python train.py --vocab_size=2048 --rope_base=500000.0 --init_std_up=0.0316 --seq_len=512
Each number is 50 + 12 x the weight over its row's rms, rounded and kept within 0 to 99. Layers, rows and columns count from 0. The size before them is the row's rms in percent of the matrix's.

# layer 4 MLP down (transposed), 896x224, rms 0.0683, rows 645-707, columns 112-167
103:55 63 38 35 45 49 76 74 52 42 46 58 63 39 60 37 48 61 71 26 53 66 51 57 35 49 58 42 37 49 76 43 42 48 41 49 69 47 43 67 87 37 49 49 41 42 59 36 69 33 37 73 37 58 55 46
090:57 40 56 49 52 26 57 49 48 54 57 56 49 62 50 46 44 46 41 54 60 39 44 44 23 62 49 51 43 44 34 31 56 49 51 43 67 47 28 59 38 43 66 49 24 65 65 67 40 53 53 87 61 40 43 68
092:55 42 42 29 33 43 53 60 44 73 58 46 40 43 65 49 26 60 32 32 44 66 45 80 55 41 40 23 49 57 51 43 57 39 39 43 37 32 63 45 36 47 46 59 47 39 24 54 49 51 28 40 48 34 63 51
092:16 57 49 44 52 19 53 22 52 60 47 65 54 42 53 59 52 36 47 56 46 57 49 60 41 51 34 51 68 76 50 37 51 49 57 34 51 63 43 39 64 50 64 56 43 45 56 48 36 44 39 49 50 71 58 64
100:60 60 49 30 62 45 57 55 44 68 27 60 49 48 55 40 60 50 45 71 37 63 41 50 38 63 33 43 53 46 35 63 50 38 56 33 61 28 45 60 53 37 44 52 66 73 53 75 44 50 31 51 51 53 37 52
102:56 63 51 40 55 38 51 48 41 51 41 41 56 43 50 59 62 60 45 63 47 69 34 62 55 57 47 68 59 53 61 48 34 59 42 49 66 25 49 60 72 50 50 45 45 40 41 53 33 41 55 59 55 52 68 54
121:23 49 54 36 51 49 49 67 65 27 49 57 18 62 80 49 61 58 46 57 48 39 40 58 48 53 56 25 51 50 45 57 44 55 53 80 49 33 48 39 35 56 50 66 46 48 44 34 54 50 58 45 26 52 66 55
106:56 55 48 35 28 49 57 50 33 74 39 51 65 64 40 64 57 35 37 31 40 44 38 40 62 50 43 51 32 67 39 51 53 36 48 37 53 30 52 62 75 49 40 45 50 48 43 39 41 45 61 56 42 30 50 51
101:51 45 27 49 44 52 68 52 51 48 39 66 32 40 44 48 62 48 75 56 58 51 69 52 42 57 45 46 58 49 65 53 48 66 64 32 40 43 47 75 58 53 54 45 33 38 65 54 26 48 54 50 81 30 38 40
098:54 48 39 59 67 62 43 37 47 54 49 52 51 40 56 25 32 53 46 47 23 44 49 63 55 18 60 45 39 43 46 49 49 49 65 69 36 44 25 42 40 35 53 47 16 59 60 55 47 57 73 43 64 28 51 53
103:73 58 52 58 60 61 56 35 41 50 39 26 33 50 50 60 72 57 67 29 50 45 56 49 54 53 51 44 58 27 57 37 56 52 57 57 74 52 48 50 68 38 08 60 40 46 39 17 43 56 16 48 52 63 73 51
104:37 72 31 69 38 53 57 57 50 58 43 61 59 49 50 40 70 66 51 50 27 64 32 43 49 64 40 40 54 39 48 41 53 22 39 33 54 34 58 34 70 45 52 52 40 53 42 49 63 66 60 59 49 09 41 56
107:55 45 29 15 61 74 69 44 52 44 46 33 63 42 39 53 47 64 53 39 62 62 35 90 60 43 49 55 50 32 65 51 58 50 55 36 46 41 43 41 66 31 54 47 38 62 12 40 48 32 47 50 53 60 37 41
081:44 35 67 64 43 48 70 49 51 68 38 48 51 46 62 47 68 58 57 44 48 42 64 49 47 29 63 61 60 51 49 39 50 57 54 46 48 63 35 49 44 57 34 25 46 49 43 36 73 54 52 53 46 46 36 61
106:33 46 48 41 56 48 58 37 54 55 56 37 53 32 44 59 65 59 62 55 86 29 40 58 58 46 43 55 48 71 45 64 45 61 52 39 43 46 42 46 56 47 65 54 78 38 61 54 61 46 39 42 45 39 33 69
110:31 59 56 49 50 26 43 46 60 32 45 59 51 66 50 42 49 50 25 52 54 52 45 44 48 67 62 54 46 77 32 60 65 45 31 58 53 34 38 52 43 59 46 77 40 56 42 55 60 59 60 37 68 57 45 61
098:40 39 79 44 58 67 41 55 26 41 71 71 57 42 43 37 51 62 51 42 43 51 49 64 39 45 45 58 33 61 55 46 64 62 51 74 75 57 24 34 43 56 60 40 29 52 63 55 61 58 29 50 57 63 59 43
093:46 43 64 38 77 56 40 29 44 52 43 58 54 24 53 60 45 56 43 56 34 42 37 56 40 52 38 48 58 69 56 51 60 49 55 67 54 42 71 42 25 53 57 60 58 54 45 55 44 59 51 40 37 51 56 49
107:32 52 52 50 52 60 51 54 49 72 42 69 60 22 49 53 46 67 54 56 50 39 39 37 56 36 38 39 27 56 47 48 57 51 59 51 57 52 60 35 65 54 63 45 74 53 50 52 44 46 47 50 52 37 90 40
104:07 39 27 52 50 50 54 43 67 45 63 49 48 71 57 57 49 62 66 64 45 32 60 41 46 66 37 58 52 53 63 50 50 42 57 50 63 23 43 32 44 54 49 57 52 49 63 56 54 62 46 40 67 47 48 39
089:64 50 42 42 45 48 32 31 65 34 58 38 49 42 49 48 34 66 60 51 41 56 41 60 47 30 77 19 39 75 41 41 55 49 45 24 52 49 48 28 32 51 38 39 52 78 48 50 60 57 46 38 36 59 60 58
095:52 50 59 41 53 24 50 47 67 48 63 52 38 49 51 64 51 73 29 43 31 66 62 50 63 47 42 53 36 53 51 52 43 46 51 38 41 57 23 28 34 59 32 75 47 54 46 73 39 56 50 69 63 51 39 39
104:45 19 36 63 37 43 59 65 59 19 76 34 53 59 63 56 48 55 49 35 51 65 76 50 59 74 55 44 41 57 54 44 53 68 54 48 27 62 37 66 31 52 56 44 48 51 63 46 57 43 30 58 40 71 48 29
103:62 72 54 45 41 44 54 51 77 63 73 60 47 30 46 49 61 63 33 49 47 56 68 38 57 49 75 47 49 39 40 43 30 44 40 45 53 73 50 66 46 56 53 47 49 31 53 56 51 51 48 30 36 65 49 45
095:58 47 43 45 57 35 67 68 37 35 37 52 17 34 56 66 45 58 41 57 58 60 39 65 36 70 53 65 50 37 41 56 53 60 56 45 57 60 56 44 67 25 70 21 72 37 38 62 49 40 60 71 55 28 53 61
106:62 60 52 51 51 45 51 24 64 55 59 53 34 61 50 67 37 40 50 44 49 47 60 23 36 65 50 23 38 50 38 61 44 53 38 66 60 61 30 52 52 51 51 43 46 42 47 47 37 44 71 44 63 40 33 43
105:57 46 51 56 30 37 47 48 67 51 54 61 46 71 71 54 46 57 38 48 40 67 47 63 43 61 43 41 57 70 34 41 55 45 48 54 46 52 59 52 41 77 29 52 19 62 44 44 49 41 46 41 43 64 65 49
098:34 74 42 44 51 53 34 42 48 59 41 31 53 40 54 55 44 57 61 35 56 47 53 43 55 46 54 43 51 55 43 60 54 37 59 29 69 49 64 63 52 56 52 53 45 64 32 47 25 48 52 42 53 53 59 55
107:43 58 51 24 55 45 58 30 50 73 48 34 51 60 32 19 46 41 34 71 66 52 60 51 54 48 44 69 51 46 68 41 55 45 51 54 55 43 34 50 54 57 68 59 42 40 49 61 42 53 58 39 27 58 55 44
104:50 49 32 43 40 58 61 49 47 51 43 48 51 49 38 40 58 27 51 47 38 46 51 68 41 35 66 55 54 47 55 64 61 69 36 50 16 53 54 56 64 56 44 37 69 82 51 48 33 59 40 54 35 63 35 62
114:31 44 32 49 57 68 27 55 71 51 48 34 44 45 52 56 42 47 41 44 60 43 58 73 57 63 51 49 47 53 28 44 54 43 48 57 28 46 44 50 61 31 58 58 56 55 79 55 74 60 53 42 47 54 41 37
101:48 59 42 47 54 43 23 38 57 42 62 40 53 54 41 77 68 39 60 42 78 53 69 50 13 34 43 46 34 52 46 51 40 46 32 43 44 70 43 42 52 83 24 43 33 54 49 45 54 67 55 47 58 36 39 65
111:49 51 30 41 54 37 48 55 61 20 53 67 42 63 44 55 50 49 39 43 70 46 27 36 51 73 52 23 65 66 26 41 25 36 36 46 48 57 59 65 65 75 62 39 62 56 48 53 40 52 40 45 55 58 41 34
104:68 61 65 25 30 52 56 23 44 57 51 39 52 35 72 61 60 49 53 37 52 47 41 43 51 39 63 53 56 17 52 33 45 56 67 55 69 57 60 58 25 47 44 45 47 51 50 60 42 52 42 41 47 59 57 38
104:28 53 44 44 25 70 40 55 45 48 49 56 56 56 35 53 38 40 49 51 42 18 33 79 59 46 40 74 45 56 45 51 37 83 41 71 55 48 52 56 55 49 60 62 59 47 43 42 48 51 40 43 35 59 38 77
096:53 52 48 56 47 35 43 68 51 51 45 66 59 48 63 42 47 53 39 66 27 51 66 52 38 25 54 43 38 54 42 50 43 54 48 38 60 61 54 34 72 47 67 45 29 60 51 53 45 49 44 37 42 49 57 68
096:48 64 38 43 41 51 27 46 44 53 45 52 59 45 53 67 43 56 49 59 30 46 46 54 30 45 60 71 61 41 32 35 59 61 65 48 56 50 60 44 48 42 46 33 54 53 57 45 42 66 56 58 49 67 55 41
098:28 50 42 52 55 46 46 53 51 61 41 71 42 47 44 48 63 42 54 55 50 40 39 39 16 54 67 62 44 35 52 61 47 59 58 30 38 49 32 46 78 56 52 27 81 56 37 49 76 63 61 34 63 61 63 58
095:48 40 75 57 38 54 25 47 62 68 52 48 44 59 34 53 36 32 57 52 49 28 45 55 37 41 41 63 39 39 47 62 65 39 58 64 40 37 40 47 47 28 68 49 44 52 49 54 45 40 68 53 53 55 68 41
101:44 58 28 39 62 46 30 55 69 52 57 62 62 49 38 59 70 55 50 31 56 45 59 62 32 53 40 41 77 54 55 63 58 53 67 54 72 33 47 49 59 43 43 55 46 49 44 57 43 34 40 51 55 58 69 49
096:60 48 43 53 45 62 48 53 33 58 69 52 40 47 55 64 43 57 49 45 72 37 71 53 54 55 52 43 30 42 60 44 48 39 46 41 42 54 78 71 54 41 42 57 33 63 47 58 53 57 66 47 41 53 30 31
098:66 45 74 60 67 39 45 57 51 64 50 56 54 56 56 30 48 62 43 57 66 47 48 53 58 41 35 50 46 55 49 57 43 59 43 41 38 27 45 43 41 70 29 45 45 65 41 68 38 61 64 48 61 42 61 47
102:68 60 67 44 43 35 65 53 64 35 39 34 31 49 33 48 39 51 51 71 64 52 47 58 49 49 53 39 71 62 54 65 36 57 58 44 35 62 53 69 30 59 38 40 32 37 57 38 63 48 40 35 28 68 67 45
098:45 38 50 37 30 48 61 48 42 57 42 57 46 39 70 58 61 57 51 33 60 51 48 57 29 57 65 37 40 52 33 53 32 59 67 72 69 41 69 50 48 33 53 49 53 45 54 37 42 42 59 48 68 33 57 65
097:58 50 53 47 44 45 40 57 58 32 58 43 40 45 42 26 41 56 46 73 67 57 58 47 33 35 47 67 67 65 48 61 35 39 35 56 42 62 43 41 38 58 56 20 57 62 30 43 53 43 50 49 37 38 41 51
100:57 50 40 53 56 45 50 67 49 63 64 57 40 31 52 65 62 62 71 57 43 58 29 67 71 39 50 42 55 44 48 57 32 58 44 44 33 67 38 41 37 73 48 48 51 39 83 45 62 63 51 45 42 47 56 47
107:43 39 57 80 49 43 74 56 59 67 44 47 64 48 39 51 61 54 51 58 34 55 54 54 55 38 14 49 64 53 59 21 61 60 55 39 23 47 50 44 43 63 61 53 09 54 49 61 55 48 41 47 56 57 51 46
103:28 43 40 38 40 45 42 76 52 66 41 44 54 55 39 44 59 67 40 58 41 51 44 61 52 51 48 60 52 57 59 61 43 47 23 35 54 55 58 63 49 25 56 67 49 47 43 58 42 64 40 52 50 41 54 64
109:50 37 43 39 57 36 43 50 74 65 58 58 57 46 42 71 59 58 53 59 51 38 42 53 54 59 53 53 72 70 27 51 48 55 36 50 54 45 62 51 75 27 56 52 55 31 60 54 40 39 45 73 54 65 60 42
099:63 40 34 49 55 35 44 59 54 47 60 43 32 61 55 68 44 56 61 48 58 50 44 46 57 52 73 49 52 63 57 44 52 51 51 57 34 44 18 55 48 48 49 63 56 57 29 39 45 26 45 31 68 73 60 74
114:45 56 44 61 31 39 72 53 29 53 45 59 54 29 73 46 48 65 46 71 44 59 47 36 27 44 46 57 46 70 44 42 41 42 49 44 50 46 55 63 52 59 58 46 41 72 57 30 53 49 51 70 58 37 56 47
100:44 54 75 51 45 61 51 48 44 52 34 51 50 37 55 56 38 57 71 59 47 56 45 66 47 40 54 54 53 58 35 56 51 58 59 61 85 37 28 43 38 49 41 45 38 58 45 57 68 64 59 50 63 53 41 55
102:45 50 38 40 59 43 56 47 53 59 50 66 33 54 69 48 62 54 59 45 45 19 44 61 38 41 64 54 48 55 35 55 56 52 36 65 48 63 58 64 37 44 63 38 63 38 52 69 28 50 40 75 34 55 62 56
109:49 42 45 50 43 57 60 55 54 57 52 24 41 72 24 44 42 34 51 39 35 47 62 39 52 39 89 47 54 43 40 47 39 41 53 25 64 47 63 28 64 74 32 62 74 76 39 46 30 47 25 46 53 46 35 50
094:18 52 47 50 54 39 53 62 34 45 52 56 64 47 41 23 60 43 52 44 34 64 41 41 51 42 49 50 33 52 45 46 34 37 62 64 37 57 55 60 46 58 61 47 69 45 52 43 42 51 36 34 31 53 44 48
099:51 48 46 48 59 66 42 61 72 45 20 38 74 41 35 75 57 47 61 50 49 33 65 60 22 36 43 40 49 44 37 43 55 38 58 35 50 60 46 54 47 43 46 47 56 47 56 69 48 52 70 58 51 69 44 64
094:59 43 64 39 43 58 49 48 57 32 31 32 66 58 52 42 51 57 29 47 67 47 57 49 42 35 47 52 51 43 21 62 46 46 60 43 32 44 41 59 73 44 48 58 48 35 39 47 29 63 49 47 50 49 58 59
106:54 53 38 68 56 70 77 59 64 72 31 58 43 18 34 46 68 38 60 85 49 58 59 70 60 63 51 38 55 46 52 26 53 44 51 32 42 28 60 36 62 25 52 52 31 49 50 56 48 36 54 40 47 57 42 60
106:37 41 55 45 39 36 59 62 35 43 48 51 43 66 41 52 25 57 48 37 41 52 73 55 41 38 71 58 37 60 32 39 47 50 34 57 42 52 60 52 49 34 41 46 54 49 70 52 58 57 58 66 43 24 32 60
095:37 40 28 46 69 52 47 66 39 44 44 16 49 37 55 44 47 68 45 49 43 31 49 37 60 45 43 57 41 42 33 57 53 57 52 38 52 63 45 57 60 33 73 58 35 34 58 62 49 53 30 66 57 51 48 77
102:47 59 72 59 53 43 34 55 37 42 86 32 58 28 44 67 66 50 49 48 70 36 42 57 52 41 51 52 29 27 76 50 53 57 48 62 59 46 42 58 51 45 47 57 34 61 75 47 38 35 47 60 63 55 45 56
100:36 43 64 41 57 24 58 51 69 35 56 47 56 54 63 50 41 44 51 60 47 61 45 49 40 50 29 50 55 45 43 36 63 28 52 51 60 30 19 70 29 49 49 50 55 60 54 29 45 60 45 47 56 24 54 48
100:42 44 37 60 70 62 42 51 50 50 46 47 49 57 49 62 69 57 48 54 50 48 46 43 46 45 44 89 47 54 47 37 49 39 33 62 77 50 58 52 32 57 61 40 59 41 41 64 39 70 53 53 67 81 65 54
# layer 4 MLP up, 896x224, rms 0.141, rows 646-707, columns 112-167
089:34 55 54 46 50 60 69 48 58 34 60 40 45 53 64 35 45 40 55 60 57 64 37 56 37 54 45 46 22 36 37 53 58 45 52 45 41 69 39 55 50 44 52 74 46 76 38 51 34 49 49 48 57 43 44 44
098:39 49 64 67 69 61 21 43 72 27 38 47 63 56 46 31 64 59 62 54 65 45 63 30 41 42 21 39 63 35 59 46 54 34 42 40 40 66 55 56 41 62 46 37 63 45 64 41 40 58 39 44 54 72 47 37
092:56 59 41 21 49 42 37 48 56 67 49 56 48 56 42 47 50 50 37 54 54 53 45 47 56 46 59 49 32 33 54 43 72 66 71 59 37 42 55 48 41 40 62 78 78 36 30 47 37 42 60 56 63 64 50 52
099:63 60 51 48 35 54 23 54 32 47 42 52 62 67 64 31 27 64 60 45 47 48 50 74 55 54 59 61 58 51 45 43 36 36 43 60 65 44 50 65 47 63 42 29 41 55 33 33 75 51 55 57 63 55 50 52
103:26 49 31 61 28 48 47 47 48 57 47 53 53 39 69 42 63 39 55 67 33 47 49 37 55 44 53 56 36 55 38 57 43 40 23 47 51 59 28 66 55 45 51 72 56 43 59 24 62 74 41 73 37 70 35 57
107:40 41 30 35 66 32 45 46 55 53 57 57 53 59 33 53 30 53 61 53 64 49 68 53 52 44 58 49 53 32 48 49 46 57 46 54 36 47 54 48 56 45 43 62 44 42 37 42 56 51 54 69 58 35 48 48
111:47 50 66 65 59 37 49 64 35 39 53 50 35 49 59 29 63 64 42 43 54 60 42 60 66 44 41 59 59 35 56 39 48 58 66 63 57 60 71 53 29 57 47 70 73 81 25 64 26 54 47 49 80 52 52 44
094:62 37 55 41 61 65 57 45 59 42 51 29 52 45 44 56 45 61 59 66 58 74 56 57 68 55 41 44 70 57 40 58 52 33 56 31 26 56 54 56 46 70 71 50 54 50 58 46 62 33 50 36 47 68 54 50
097:56 57 67 44 32 39 52 64 43 43 32 48 52 32 46 81 68 53 56 35 54 50 52 47 52 39 45 55 64 50 61 61 65 33 46 25 61 44 57 42 45 80 33 48 39 56 28 39 51 59 44 50 42 71 35 59
099:22 33 33 45 47 36 43 43 29 38 56 37 61 51 40 53 59 34 42 77 50 35 54 48 54 41 47 53 45 58 42 38 45 64 52 71 41 34 54 60 65 55 26 46 40 47 47 82 64 41 65 24 45 43 66 45
101:70 34 36 50 56 50 67 43 71 50 52 46 51 54 49 63 70 52 52 45 34 32 46 69 53 45 41 57 41 67 35 36 68 40 85 51 59 50 60 38 56 64 51 50 38 36 66 63 50 34 66 68 36 59 54 30
108:58 45 51 40 36 50 55 73 60 36 45 44 40 46 57 50 56 63 67 48 61 29 48 58 63 55 50 40 40 19 47 41 44 43 33 54 45 39 47 63 47 46 52 34 49 24 58 50 62 71 63 57 56 41 43 43
090:72 41 44 49 54 40 58 52 44 50 33 54 35 56 46 51 62 52 81 29 61 49 52 50 42 62 73 46 46 41 43 23 44 69 74 56 43 67 66 53 39 46 49 60 67 23 57 53 57 46 67 55 36 41 35 48
104:59 48 43 59 49 45 30 49 57 51 31 37 46 37 35 42 63 28 55 73 52 57 51 53 55 48 55 56 59 20 56 58 27 54 42 33 66 28 59 52 45 71 45 57 50 41 45 45 51 55 65 51 50 73 54 70
107:36 63 54 39 67 31 42 49 58 54 67 31 48 52 47 30 34 37 68 38 70 37 46 62 40 43 58 47 62 63 58 26 66 60 59 49 39 76 65 46 54 65 49 37 49 27 60 34 64 45 58 50 23 57 38 46
100:43 27 46 48 36 66 56 57 47 47 54 45 53 53 52 42 41 41 68 68 48 42 81 33 59 65 32 41 55 50 48 32 41 41 69 53 64 50 29 48 55 40 37 61 52 67 54 54 42 62 55 70 51 57 67 48
096:70 66 61 56 56 36 46 40 58 58 40 55 44 72 47 70 32 65 61 73 62 52 63 58 39 31 61 43 43 40 56 73 54 42 53 53 58 66 37 39 40 42 58 63 81 47 47 43 48 65 36 50 83 41 44 78
103:49 46 41 29 30 39 39 37 42 51 61 55 49 62 82 69 64 42 45 65 46 60 52 55 36 61 48 52 40 51 56 49 44 57 37 40 63 34 46 55 66 52 47 47 47 43 61 63 45 50 84 69 46 29 53 65
104:47 36 56 35 24 66 39 54 61 52 30 75 48 49 38 41 61 38 46 66 41 45 56 41 58 37 49 29 53 33 66 70 68 15 41 38 43 54 41 67 56 59 40 52 61 72 25 50 53 62 51 48 37 38 55 67
091:45 37 43 49 42 59 31 55 58 78 48 66 48 41 55 37 45 49 42 52 43 71 59 50 57 55 41 66 51 28 59 48 41 58 47 78 26 46 40 75 57 46 36 47 42 19 47 49 57 64 47 37 47 53 43 53
094:47 51 52 72 56 41 50 71 72 45 65 49 61 59 47 55 62 51 44 44 41 41 34 51 47 44 34 32 56 40 62 62 42 42 61 39 35 42 82 62 71 45 23 61 26 64 52 65 56 47 48 57 29 58 36 56
103:48 50 50 62 58 59 39 68 82 54 51 42 58 53 52 50 56 52 46 83 68 39 61 45 56 53 48 41 45 60 49 32 44 18 55 38 41 67 57 51 39 62 42 36 49 49 41 31 51 41 62 35 55 36 51 37
103:60 48 62 44 53 55 48 51 63 26 35 55 56 65 44 33 54 41 35 57 40 54 43 32 44 60 36 42 49 66 56 65 58 39 35 72 43 40 64 37 73 64 54 51 39 59 71 37 24 42 58 48 36 43 42 43
094:46 62 40 44 58 38 49 58 56 41 65 68 53 54 48 36 58 44 76 48 42 44 56 62 61 54 42 65 48 69 73 46 55 73 47 60 48 23 58 52 39 57 40 47 50 49 37 43 56 45 42 36 45 55 45 42
100:67 43 59 30 50 41 49 41 37 46 42 46 46 62 49 62 50 70 66 56 57 50 40 50 43 55 26 43 38 52 41 40 45 34 44 56 47 32 69 55 52 39 49 45 51 70 46 51 58 74 28 78 45 61 25 47
104:57 50 57 30 52 65 67 36 41 35 54 42 40 43 38 56 54 63 59 35 58 62 61 50 65 61 65 48 58 57 55 56 43 60 42 68 32 46 52 54 54 12 58 49 33 75 35 70 54 56 42 66 56 24 47 30
098:48 45 57 50 42 55 61 51 59 41 62 48 55 56 38 30 45 41 45 48 65 43 52 52 58 60 44 47 44 67 59 59 64 42 72 75 39 71 59 45 40 38 34 44 58 64 54 43 46 35 47 50 55 42 45 44
110:50 63 54 45 38 47 70 70 47 56 33 56 52 51 59 50 46 31 67 58 58 28 61 57 27 53 72 34 42 56 59 41 44 65 42 66 43 50 34 46 61 59 44 66 56 70 51 45 52 43 26 40 37 54 40 67
096:39 66 30 45 57 45 66 58 36 41 47 68 51 55 68 45 55 58 61 72 39 62 59 74 59 47 65 57 39 40 45 60 41 46 35 35 49 29 64 46 59 62 41 39 72 59 26 33 52 36 71 69 38 48 53 45
109:31 77 60 62 33 59 57 58 33 54 47 25 43 61 48 53 64 42 59 51 58 54 54 59 51 45 53 43 41 60 37 67 66 59 49 50 41 49 61 62 45 49 61 30 37 35 77 56 36 48 32 53 65 47 27 53
101:59 44 42 61 34 67 33 77 62 54 63 53 64 41 42 28 48 52 40 44 51 47 57 59 72 56 61 46 61 56 45 59 72 39 75 53 33 44 43 23 53 57 47 68 68 56 50 37 40 38 50 44 35 51 47 61
106:68 43 52 51 43 51 46 79 56 56 50 45 57 43 66 56 45 30 45 52 55 46 35 64 57 57 51 36 34 60 56 57 45 35 56 68 67 40 63 65 53 55 58 15 49 56 53 56 65 50 36 56 48 55 32 54
101:51 69 63 51 56 62 75 67 56 36 47 41 69 57 42 30 45 61 59 51 47 44 56 42 44 55 40 45 59 49 54 45 68 67 56 57 32 73 39 50 55 62 55 29 60 52 31 52 49 57 70 49 43 50 49 42
100:37 58 42 68 54 43 41 49 41 55 46 64 41 53 48 43 50 53 50 46 57 53 72 45 47 48 66 46 55 48 35 36 27 66 33 45 47 52 65 59 48 52 56 35 42 49 76 58 21 61 68 56 51 50 42 73
096:41 45 48 61 46 40 60 57 32 53 55 49 74 60 36 65 44 47 76 37 63 45 49 44 78 63 21 52 49 67 56 36 49 46 37 22 37 40 32 41 32 61 35 52 45 50 48 30 47 47 65 54 66 59 53 51
091:47 41 66 58 75 52 59 56 53 34 59 45 59 46 27 61 61 51 39 44 54 55 59 65 63 55 36 28 59 35 57 39 35 49 47 43 38 51 48 52 55 50 32 60 46 47 54 42 55 45 50 56 58 59 48 42
104:23 49 32 50 53 54 50 47 46 43 49 60 61 68 59 54 64 58 49 39 43 46 49 32 31 62 38 56 55 45 42 44 63 55 52 41 38 52 35 49 43 40 55 26 42 64 39 59 58 53 60 46 47 59 49 26
096:54 83 44 57 67 64 53 51 48 45 44 41 28 65 27 36 33 55 54 43 50 48 61 32 39 48 39 40 74 47 68 40 26 52 57 22 24 55 44 54 68 61 71 45 55 52 55 36 62 47 70 56 56 54 47 47
095:42 57 51 65 55 60 57 59 84 38 53 42 37 45 38 47 53 50 50 40 38 48 53 25 42 60 39 26 52 36 71 59 66 52 49 51 50 52 43 48 62 65 36 41 65 40 59 39 50 76 44 50 30 47 45 49
100:64 58 67 52 24 63 66 63 40 57 70 41 39 47 49 53 62 58 55 85 65 43 53 37 60 51 64 59 24 25 51 50 43 43 47 58 58 41 61 80 47 34 63 49 44 45 32 37 42 52 50 68 50 61 43 53
100:42 49 49 56 44 30 47 52 41 29 61 66 49 45 56 41 38 30 60 69 54 38 80 35 44 54 50 71 60 49 51 70 60 46 54 18 35 50 34 38 48 64 54 44 64 50 62 50 47 32 47 60 50 60 35 53
100:31 61 61 54 49 53 66 52 52 50 43 72 59 52 71 46 35 30 47 46 49 55 53 50 42 27 48 53 53 32 53 68 48 50 46 41 29 20 35 56 63 57 44 55 30 45 58 44 60 57 59 47 40 64 37 40
094:54 63 55 69 45 72 39 60 64 58 55 40 52 36 33 61 47 42 43 45 30 58 65 52 51 55 39 32 48 52 34 37 66 59 61 30 39 54 54 45 47 48 51 21 36 43 51 35 44 57 60 56 52 54 55 44
099:43 48 50 53 37 20 46 46 52 31 45 49 47 38 44 40 57 62 44 70 52 54 54 41 38 65 59 36 57 60 67 43 51 64 54 59 51 33 43 36 44 51 27 42 66 54 43 52 68 48 49 22 53 82 53 39
097:70 42 32 53 52 40 61 49 28 46 52 38 61 34 66 38 41 40 55 66 36 46 59 56 73 62 31 66 52 47 53 47 43 33 46 67 30 74 65 55 66 45 41 54 53 44 54 49 60 71 53 51 54 55 56 38
105:46 54 60 59 35 64 45 48 63 58 45 46 60 42 48 48 48 41 55 42 54 54 67 32 52 53 49 48 52 70 50 56 58 53 13 36 34 38 61 62 46 35 41 52 61 49 65 29 48 42 23 24 42 60 59 49
099:55 50 23 34 60 46 50 35 42 46 56 49 52 24 86 66 38 65 36 52 52 62 55 52 36 58 53 61 43 53 32 59 35 53 53 43 48 47 56 42 65 55 60 58 56 57 62 55 52 33 45 59 37 64 17 51
102:38 89 45 63 63 41 51 55 62 33 54 32 64 32 59 65 47 60 66 77 61 35 34 67 51 61 53 49 56 51 41 69 51 54 61 53 64 49 75 67 55 78 67 36 36 62 41 63 59 60 53 50 53 50 45 67
102:57 58 69 46 66 59 42 48 68 53 52 46 49 49 33 39 54 54 60 54 73 42 54 54 23 53 53 39 45 56 53 72 58 51 54 28 55 48 58 58 61 72 50 42 51 52 62 35 43 48 42 49 48 44 66 36
111:52 57 46 66 60 47 68 49 57 42 52 60 43 63 27 43 63 59 55 63 53 59 46 51 66 49 54 45 44 54 66 55 58 59 13 58 29 30 43 35 32 34 56 45 49 86 70 51 63 49 63 37 53 38 41 47
100:50 38 66 47 81 69 62 70 44 50 52 56 52 56 48 57 59 48 68 49 43 43 40 42 48 40 55 20 39 48 53 41 49 56 50 52 41 55 31 48 44 28 44 57 57 55 76 52 40 28 46 64 43 40 65 29
101:42 46 42 51 54 47 50 46 56 64 36 48 52 46 55 62 57 33 61 47 66 50 64 51 44 66 72 54 49 60 63 25 68 50 51 35 61 61 43 37 60 58 38 57 47 54 49 44 59 25 68 44 43 51 28 36
102:54 29 60 47 37 71 35 42 62 61 29 54 34 50 57 50 35 75 33 47 60 48 55 48 43 60 45 55 58 71 50 48 62 28 32 72 35 53 49 36 54 56 60 41 32 54 49 61 56 36 55 37 43 38 87 54
101:45 24 51 31 33 63 47 49 53 52 49 50 52 45 59 44 47 38 57 49 75 54 59 46 42 51 38 58 57 37 32 63 42 25 57 55 58 56 50 17 52 50 47 53 54 37 57 35 53 47 65 52 22 64 43 52
094:78 44 62 49 71 62 36 40 60 72 39 56 58 34 55 54 47 44 57 38 54 61 53 69 60 37 46 58 36 54 51 51 53 18 68 74 33 65 65 55 60 57 50 29 56 77 43 66 44 49 59 69 41 51 37 44
096:35 48 33 44 73 72 71 48 63 40 41 47 47 61 56 47 47 81 53 38 59 72 43 69 46 32 45 46 55 48 66 52 55 53 30 25 30 54 65 54 72 39 64 44 53 69 38 47 54 44 52 46 60 67 44 48
105:45 52 63 48 33 59 42 50 33 30 42 29 49 34 72 56 34 61 53 48 52 51 52 39 45 50 40 29 42 31 54 50 58 50 66 76 59 58 45 41 51 51 41 44 54 62 49 50 62 60 55 50 49 52 52 45
104:57 41 60 59 59 22 45 60 61 51 42 26 40 55 50 51 32 26 47 59 47 70 34 42 51 65 44 68 55 46 44 35 60 30 47 42 63 33 40 52 49 51 70 42 51 57 51 73 59 57 41 51 51 66 57 62
103:66 48 61 42 47 75 52 60 45 53 37 61 61 47 54 46 38 50 57 42 51 67 56 47 46 68 54 58 42 53 56 39 57 39 58 34 40 45 51 52 14 57 33 36 68 59 35 55 35 73 54 53 49 52 50 35
106:38 57 55 33 48 28 45 43 71 35 47 53 41 57 72 52 45 46 39 58 42 45 77 46 58 73 68 38 56 48 46 35 40 44 58 68 53 58 46 63 45 45 39 53 30 67 42 77 59 48 52 38 66 46 56 66
105:51 48 50 46 38 37 35 56 53 47 52 50 36 69 53 43 59 56 35 40 74 49 51 59 72 49 53 37 59 33 67 71 50 57 41 51 47 35 33 59 49 39 42 43 49 61 55 47 58 53 80 44 56 35 36 61
099:47 69 62 52 70 55 62 60 60 52 61 57 46 56 36 62 58 35 57 46 50 51 42 50 41 54 52 38 57 50 68 55 44 37 56 42 37 56 58 66 60 57 61 36 40 44 53 56 58 56 44 69 43 31 36 48